config = dict(
    n_layer=10,
    d_model=160,
    n_head=2,
    n_kv_head=2,
    head_dim=64,
    d_mlp=640,
    vocab_size=4230,
    activation='tanh_gelu',
    norm='layernorm',
    norm_place='pre',
    norm_eps=1e-05,
    positions='rope',
    rope_base=10000.0,
    rope_fraction=1.0,
    qk_norm=True,
    attn_scale=0.125,
    bias='all',
    tie_embeddings=True,
    parallel_block=False,
    extras=['capped logits'],
    init='normal',
    init_std_qkv=0.0395,
    init_std_o=0.0,
    init_std_up=0.0395,
    init_std_down=0.0,
    optimizer='muon',
    lr=0.0106,
    lr_mult_o=1.03,
    beta1=0.95,
    lr_head=0.00486,
    warmup_steps=0,
    schedule='wsd',
    decay_fraction=0.45,
    decay_shape='linear',
    final_lr_fraction=0.0,
    batch_tokens=[8192, 16384, 24576],
    seq_len=384,
    doc_mask=True,
    train_tokens=130400000,
    steps=8817,
    dataset='wikipedia_en',
)
Each number is 128 + 32 x the weight over its row's rms, rounded and kept within 0 to 255. Layers, rows and columns count from 0. Numbers have three digits each. The size before them is the row's rms in percent of the matrix's.

# up: layer 3 MLP up, 640x160, rms 0.343, rows 579-616, columns 80-159
# down: layer 3 MLP down (transposed), 640x160, rms 0.177, rows 579-616, columns 80-159
up579 112:126061118128132133115160078142042111086106117162173077135142084079127150179119172182131105114178121121139129136127139138106089136161184144165166114123131111151125093145121109112104129104157126239124172185145091118141111163163195097097105106
down579 099:102130094124171129140109160150156116114095102128109125120120158155077103160115113194129080140098089139152116119113136084141084142126141119131110137100122219091182154101152097136139119127112112091158121103096119071107087098104097155134148105
up580 109:131068114132150183168114161136113110103125086080138080145124127092115120143118148153143077114165113044091073123157131112112109129172152082120119108156171137090097195095133160106096112119123106128127163094111159171114093132158151189112112166
down580 094:129148115153121106124150133163090171101106177145174155127171134135144126143068142179124124132044178119120162137128122158081172120173144103198191099100102099160150107083068123179156085119140068140116126135130152080141119099150145141122175083
up581 101:161180096033087091126097114132152129148083180144108065133127161135137115145103117087104093131145129150129162123111121141136112121131088116143058160166182105119129156113143135174121157101096127082108107120138145178140136103131080142124142136
down581 099:161130185105137123156122159098155134140135167170150123159149090160141102088146128061141120139086150192100130116078068141135209163101105123096180117016154106100129122055112145129168124052079158116113154155138132163112109181147124136119119142
up582 094:046089145198107111150132206134134146124120120113192116174159204152125119212164112172128142121142077173118160096136103131143144153116088084109051137123190137127163126160096152082182167161113123143158089083134100101180134151125200104085179151
down582 105:112091199151128113142064126130092144104133107098149183163151024130090125122089124128084129137104149085104143155069135164094122106071109135139093119062126132150129163079146151154120154169120125174202147172044140191160167152095209086226127127
up583 101:132146158128078106106179094126188114111149121111158167134162111032147095111188141179170126157097153133124116090107102141108171150097132102065085158107124107104094107121149124139106062179139099124162124144124147121108116113121149133123133113
down583 099:126132116132128148027137082131081144113159091134133133109103173127128137181124074158091078110164134186167113133122125124132208148099182144105234115162095108131164091098133113134143103068142114142132147109141104138132108116153136067103163167
up584 090:089079141101119128084092066148154097096113184128104128133105100133121131125175107121183158132113173136101108161068131084108135172141153177106109139081098113121172135150119137147157119099107121055132168141087132178087137105074105124134221127
down584 089:192117090179131083116100122133098101140137142076147052126200145144180077152138113116108065179145119153161107092166164099127188162123108095132170150099146141187090101079122112119109140110095162131119137068125126122080131110127167085156139168
up585 105:163146118069153145178218117132143171087166114111206127192119080111152112120138173164126074082109135087129146110108107107099090155107100119111117109184068126159117136173186139130143123078168119139170151134145113124122159093108138117137119070
down585 101:142110075130100135130146103075164070049131105122107133132122093175145142114191102136130115136156092174245118168089139106128151124155177112036100143155120099133143166100193158107118173135118116117158081121135067163123130117105118107112190132
up586 098:076136040215147142056154162117131145145176145120143106088119149107135122147152151105160116112090126111154175182095118089097123124229114141035145088093111123106121107161090112147134126139065106089159137155170132147191130082163081111081122130
down586 089:113074125124121140181080158161142175120080087168147128159140090114143176097108130114109098083099172142045181057111156146161172113152113129160175125145154099126169101091136092112135152106148119143131164155085212092136147136177147153145141107
up587 099:114137057112116098149122113156155117145175112176134169145170157119108145143174102151121105137132119185141078155087129096070093140116136131149151138070156165042145147155149159098191080139123129128143117137133140116181162096143169105147100208
down587 099:160093198136048139117139157162146128153108103139121115145126124138144115148137152122131160153051162133118123105130110188114166087188151124145059099087098124098113193151116128146104199107137178090106178083121110085104168133124111120106136122
up588 101:138116104133152131173145095157118132089143121113132176080136154186102120173122132064058151130129119117099120118180061144096194157166115120054141169095099113128110150117094108165108139121135068121100159101164189144109078128171078165071140140
down588 106:082119150093119071134156119163132119146217126130177124131111079150088188148196139146087151131159109125192118108156098129153156131097123163114144126172112103116141145106122073092136087130135084044182088170143141132086110138129131184126081168
up589 112:176099124093152154172188144112127151151133124096150149135132149156134192099135152127170131096199142104092153163130133079178202150137112130152069159148091055123142187162070095099107065149102107127140136221122072169139144151129128137148205128
down589 109:134194070130188104089120128125104143097076131136158142148135155087116131130102158107049176153068099175100173134053097090102141144109152135179107143141125136176118066044158132129167125127111098107084174099196139090134149114155127142187090114
up590 097:151112053139123140112155174135141141110165103087141092131087086117085205109184109146132173123183118179099140075114132125105096176136140155028076096202161149083175158147120131134104080138126116148146106098201132174122144136139151150152106110
down590 101:151122113106104107120121099084078119099139149126098204148151182067130117145081112123176138135138181121117117170122146152152119081109091104151156124152127089126084117115128102129162166132116188104145165150099109091111085126122112133140183163
up591 110:161100103135113110119137158128176147142095068159105087164115142115151151161122054142136063112140116088095125146105115107134135128122140051073133206119122093121161146106192187104124145093125124167110139102178136057154122103098081089149130112
down591 111:152126189090167086083093127090138089135159102132193122061123108164109121137177107179121178071093126168149135139121100135131151153168141186156098109130159163144138115099141150139146155201126157113167123105197058094087137117093116101099147133
up592 095:172094097086134161112161154115138143163127139109150157122125181169113092150157120126086125193165074098121125133115145085094106097177097096130116125080103157103100117166126123141110122113147188080067122166089158163155154112060124104113116083
down592 101:139110168125176109149133154110131108084164112108121099170119164165096155161144112135113150144150169125147155108091138123109051092086083136157149110197139127066108144137177104157098139148095129126142169146094115105147109134177126124135104113
up593 106:055148095146127122144169136144088111150094125164134111113117126182070126136101114116102120085151114127186147128107130162103116152132123122146114164166166125047110126153156120193085144139128102151107126252176039155085167155153102108148114157
down593 096:088134122080156105064137117093130118110167152126128141118132172129162129101102142098147127122129136116158133171066120173089146097145139145095109122128106154115059137135130104164116092156111176086170198132112086168120152151089122103070116151
up594 100:144178161160142167147156106181129126052144168120119136150158115118121097115149086117122114127100131114122101103156117097100106152198067109149096153138101102151150147179081121142115130141197137113082111097173174115119103112163145163103157107
down594 104:108157111143107112118186139093082090112114167080174123115110174107166090101163137156105163068066134141197132121142129095104146141106111114159082204097162139158133073120098093149072119170117132107147126141112105123099170123161154173120143072
up595 099:121118134124104084129204069153128125132090161109199073155093120104091125144137166096138116131095111081170096113133135106100118107094107149165146170096129153115059142161123122097165150088153159156126145204125117130113132095149159103198144129
down595 101:085136149100135128068096077111079180141107134197116068119120204170137121131176154113103165106129158150106164096059165084155140108146111138118142121119155150141095134098123125094106172113124110165088124138114200111175024134124140180087133170
up596 084:126145118122112103128156099154180178135161135047115194118171217096115136118164186157138118130114123121067138148169183100157164153137123133119106078088194143085168114180096076156143112151153063129099119145150097123168130123119118128123100126
down596 084:105101108119122098145163140115136100124117120158140144134110119161147117103078152134138096126099126132241110136125095168075132184147106067141145123151168173142131133118178142134136135092135117129111088133054132125135127088171109130113124114
up597 093:097122126062125137171130126188114136114103126177152088142123151131128137152087108146158119086165087094127151119174191129111129110143138107114174114082108093129131079125137158221109170108211130207098150162109145058137107109117133147181112101
down597 089:141100173102094125120139128150155160160046070138096066110211142167126137105125146164151106149139089075115122154141096132108102172158139157153116107061092167189111160162125167118124112142144155138109090132123134153099134094142166092141079126
up598 099:120103114083068141130111098157172121091143124112157171107090137131177144131181108173184109130133106147123098135178080127098155121082112113213069141195089127101143133128126174079156130158092078164157159115161120122170133120137135117157141200
down598 104:133156161151117081079115164189197107071116125071122158110138111124150107128072153111156127058130180072147153154137149106140137080144167139142073135131103140096083135112073152091153147185128103121111096140084149207097088166106161199147087139
up599 104:148181082148120144111118073093138158170161115175068121138133153117129154121137162108105114148113075117119120136140193050131107151095125126098093161182175131082144078154221104095189100135122150149136133175091150115134104146134164127125193089
down599 104:149120040163114130167138088138122166126167166153142092176107139175151137119093147147117139122109083093141062130148170156156132120147157110114136149177070146179100116116123115116134143124136050154140114095104063122156116094092190110080146113
up600 101:061164173169105122128085124093120126122140113133132144140160097100132087124117094124186114133146102132129126130128100156132151099131105075072102123112134150040117087152128099108088182178132099075127107129123154125196170127117162171156063131
down600 099:135183158156114152142089183130071162133220126146114123165095128144121157119078136146102117152066151088144186053130125136036089105133140134197133106097150162119123138173138139079155132142111098107103165121134121159150133088126153146153121133
up601 099:097098122153156111122118112125177130110144086075122131122168170082052210089121139116144138117143083116184129070087114108127079106168117113106098090186171089109149142123128149101083089110135121142163090131117054125127138121121123084139119136
down601 108:136182155090092098096119127096137122137126189125159116144117111116138121107084127186167099119121156140184186096117095112146108108142128131094148178132107133162138087075149043117144180131095115128113129040105104135106134113138127151136149128
up602 099:193175107114163091115101106148137122146145122091118131089134194143176132142122142122127126137141138118150106121125137091138127083151097181032112188133109164126088111127151180113126132132087172128122174185116143134130178133127165176119141103
down602 099:068171203090111130146156185147111199101134162114104111079095126107133144134161118165122075131101104156132138125140164098218151187164112091147174142208150082184134145127131093087116124158121100129171086087106137144146094112027097093076150162
up603 114:132158124084164101078159105140153138114157171109137131100220122124062169156110175096161132163134150155164120147118077138138125150178036160059110082161155106129178122118131128107159127124104147127159162123159113188115136112163158111070131111
down603 119:166132116189072089174165191086096132097081103090184175131112151089120142122114147155150207048150088151103152117136092134082101084086093078118070101159112137173150121120124166137134133139194171146141136151120105069122113165155123126212172079
up604 125:161120153108163131188114122157103109086122121191095135171142113102087133117119114080133144148101105128181090136077134170073126169119161138102100147103120209142124159150091125134174119119162118114111107133090144187106087098132142136101116127
down604 113:121141151169076052123165097143109156116080161113136119138112159097146150122140160159129132110138135163108182086137113123088103119162092135197171173105165076107125102091115099197099118110130111156141148102106113115134145148183134151129184145
up605 092:091140135128146127137173126094144151010140102098146158140136062121151118146154128178136099163162134108073137161117063114075169047147081111110156153123096122121185099154118127123133168114122137162096157115182136127145111097154089136144095148
down605 097:099117163105133122089124086118098137117093137134073093151112161097141144113147104078119129169172118095102131115119063145150141150182089181129132114141083177133090145126114174087126052141121162142081166159108141139055134110209141154188124128
up606 095:159186081129124150097115122147108128120146085149108100130169109107142025105093124138164125094143138075112197133095141148128070118133072105106156082169112117159046112167117115190113161137143129107125188132067112127087158171136167190166111101
down606 097:130089130164126153178113084182121146166094128162071193066145147160159170134138066112118170144085142144118102141136078144148126117129131099138153165146166166132118118107144151132121099147117082101129158038158115130076148097064123119127160086
up607 100:123170133122090104148110111095172172106129149150153123107105123114219123197132137119145127152135094100150130147136213171081125138108123101119101119172094190099161159099141120101118086091147155124085166115140215116139223108151121126164168134
down607 094:150117090085173135122092103145095143148160124149123091100127140149124098110160126102154125176140107130133104120144093148109080171074176187095161161110231156136125134170104185111192119209155129090149149077131097149103140172173129126132132138
up608 083:107084088119117142130186098125163153123130137119153119106136109125094145151168109119129140102136165126148089160095142123080122175142175081116096082056107145165153130218111192082110142116133101122120149140070087094110183107062156205130133123
down608 092:132195150130145150119085172130122071103152188076113096083071146132107119065111109120182113109095156215138105102089171127147094144126138101137159165105140112153133163150097095074106137155172132097129193110147169098111138123065125098087132052
up609 095:150163127151084189123150146132083109075169093158123110164173096172116131140113149098151123110167153144092179148169121112114066123141142120118133091176172141049138159148170102084150221111112108112099158150083145129118100157100163141138161051
down609 098:101116165138130146159126129106107048084121134188110125145145192148121135151126127147083120081140130140145166139161164134184170127151110126138190091071158121154138100105120161120143106095125076096121178142111084183167070115135063135138129102
up610 104:181128136142146111155118119141093131116123104128115134131156152084137169137114149118148071138193113133161191129126099130163143126109077096118100136108127166081175091110064121146114080142055176126126193122077109198142127144176102121139110151
down610 094:127161061154140116133134132183141126121177105126148164126157123134152211163187114165128187101092135063133082114134176102113070108096149152115113113103171125124100084100098113106130049149172137183170156160179096140099112091089119112156149133
up611 118:140131096145131158177156113158133135104144113120143127183124149037090129198090112162185181150135124127131142134080087129119150154109120069100124110164143074122113066110137203133190159114128106076100094126136076152104171146099141125093153072
down611 119:138057119150099054168153133115096086183152179097128129104085155037077136166123115129183133097124128104165161122084125118099106119128110136106075176128121123088098086073136181112121163137117123161159122223123111142131151160097124156060158116
up612 096:196099132105173083140139138097178120083148129155107120120077134120106105105158071185143109099129095117125144159085172184104146144164082116121064149134150218148152135130141091093107099144115061089122153179112154090047110156114116095106120127
down612 103:162114137139089132169123095127130101209155127138159176156102120128028144139118103121144117142127089162085145117154175067144170161117114174138061156113132163092131140132085139118153163089160184090159067158156086146055119121143096117140129114
up613 102:175123087113096176151102100132095087141084135139089084111176117144119060146119126114091151151184145226162134169114115188145071129179093129068081151122131144160144141128171154133143079106133111116127143208172132124151075118154083073156098080
down613 098:129099183090119050104139122081088153116136098105140085104142138178156120176100178133108201176122098181152096079113108196110142126190205128146015225131146129153119138113152096066105089157082158166149169149139112181141121140134077105116137144
up614 099:130164153135165118135086172096113140158119108147103128168143143136155120176122136111146106102151134134084138134098155094057135134123124088065055175152127122094163094123102077136174122148076147136106172080133082185188137068100104121116177138
down614 108:168108098138157102079131191084120090152142132099169132093125110146111174139189096151151139104109147159098126127107138184115097147103174111183130115138114129135180113118120164153145135102000166106112133140139064137114146140103143131105153131
up615 090:201093133101159151141163163117122122139113101201183139169115096184106132176213176120121194173124144159095164120137089100114106123127060140096089138143087150141129122162127061087140126169120134109114115150118105142155110160086148147097151136
down615 087:111154112132106143114134121116120109133166178115145103153108099183070172138145099135109115116089105185117052103117197126128140131166093154151090148053040104170127132100106135150112149126168150161092118143125130073073170136071143115064123131
up616 092:118120184103076122103148131165185169082104159119177099157104203129123128118184138116104080097169140158065095144104119095096105141155173165147113214115120127157163146109125128098111135125113148083169161115074127156098156064072118135115142152
down616 106:124129117176113130131135027166084090135137094109078093181123144082103133131120106151186115173093134130119088166142157195133115092114129146087069136100109158097180093144116130179114158144136115128070157190103123109178093155106143142133101112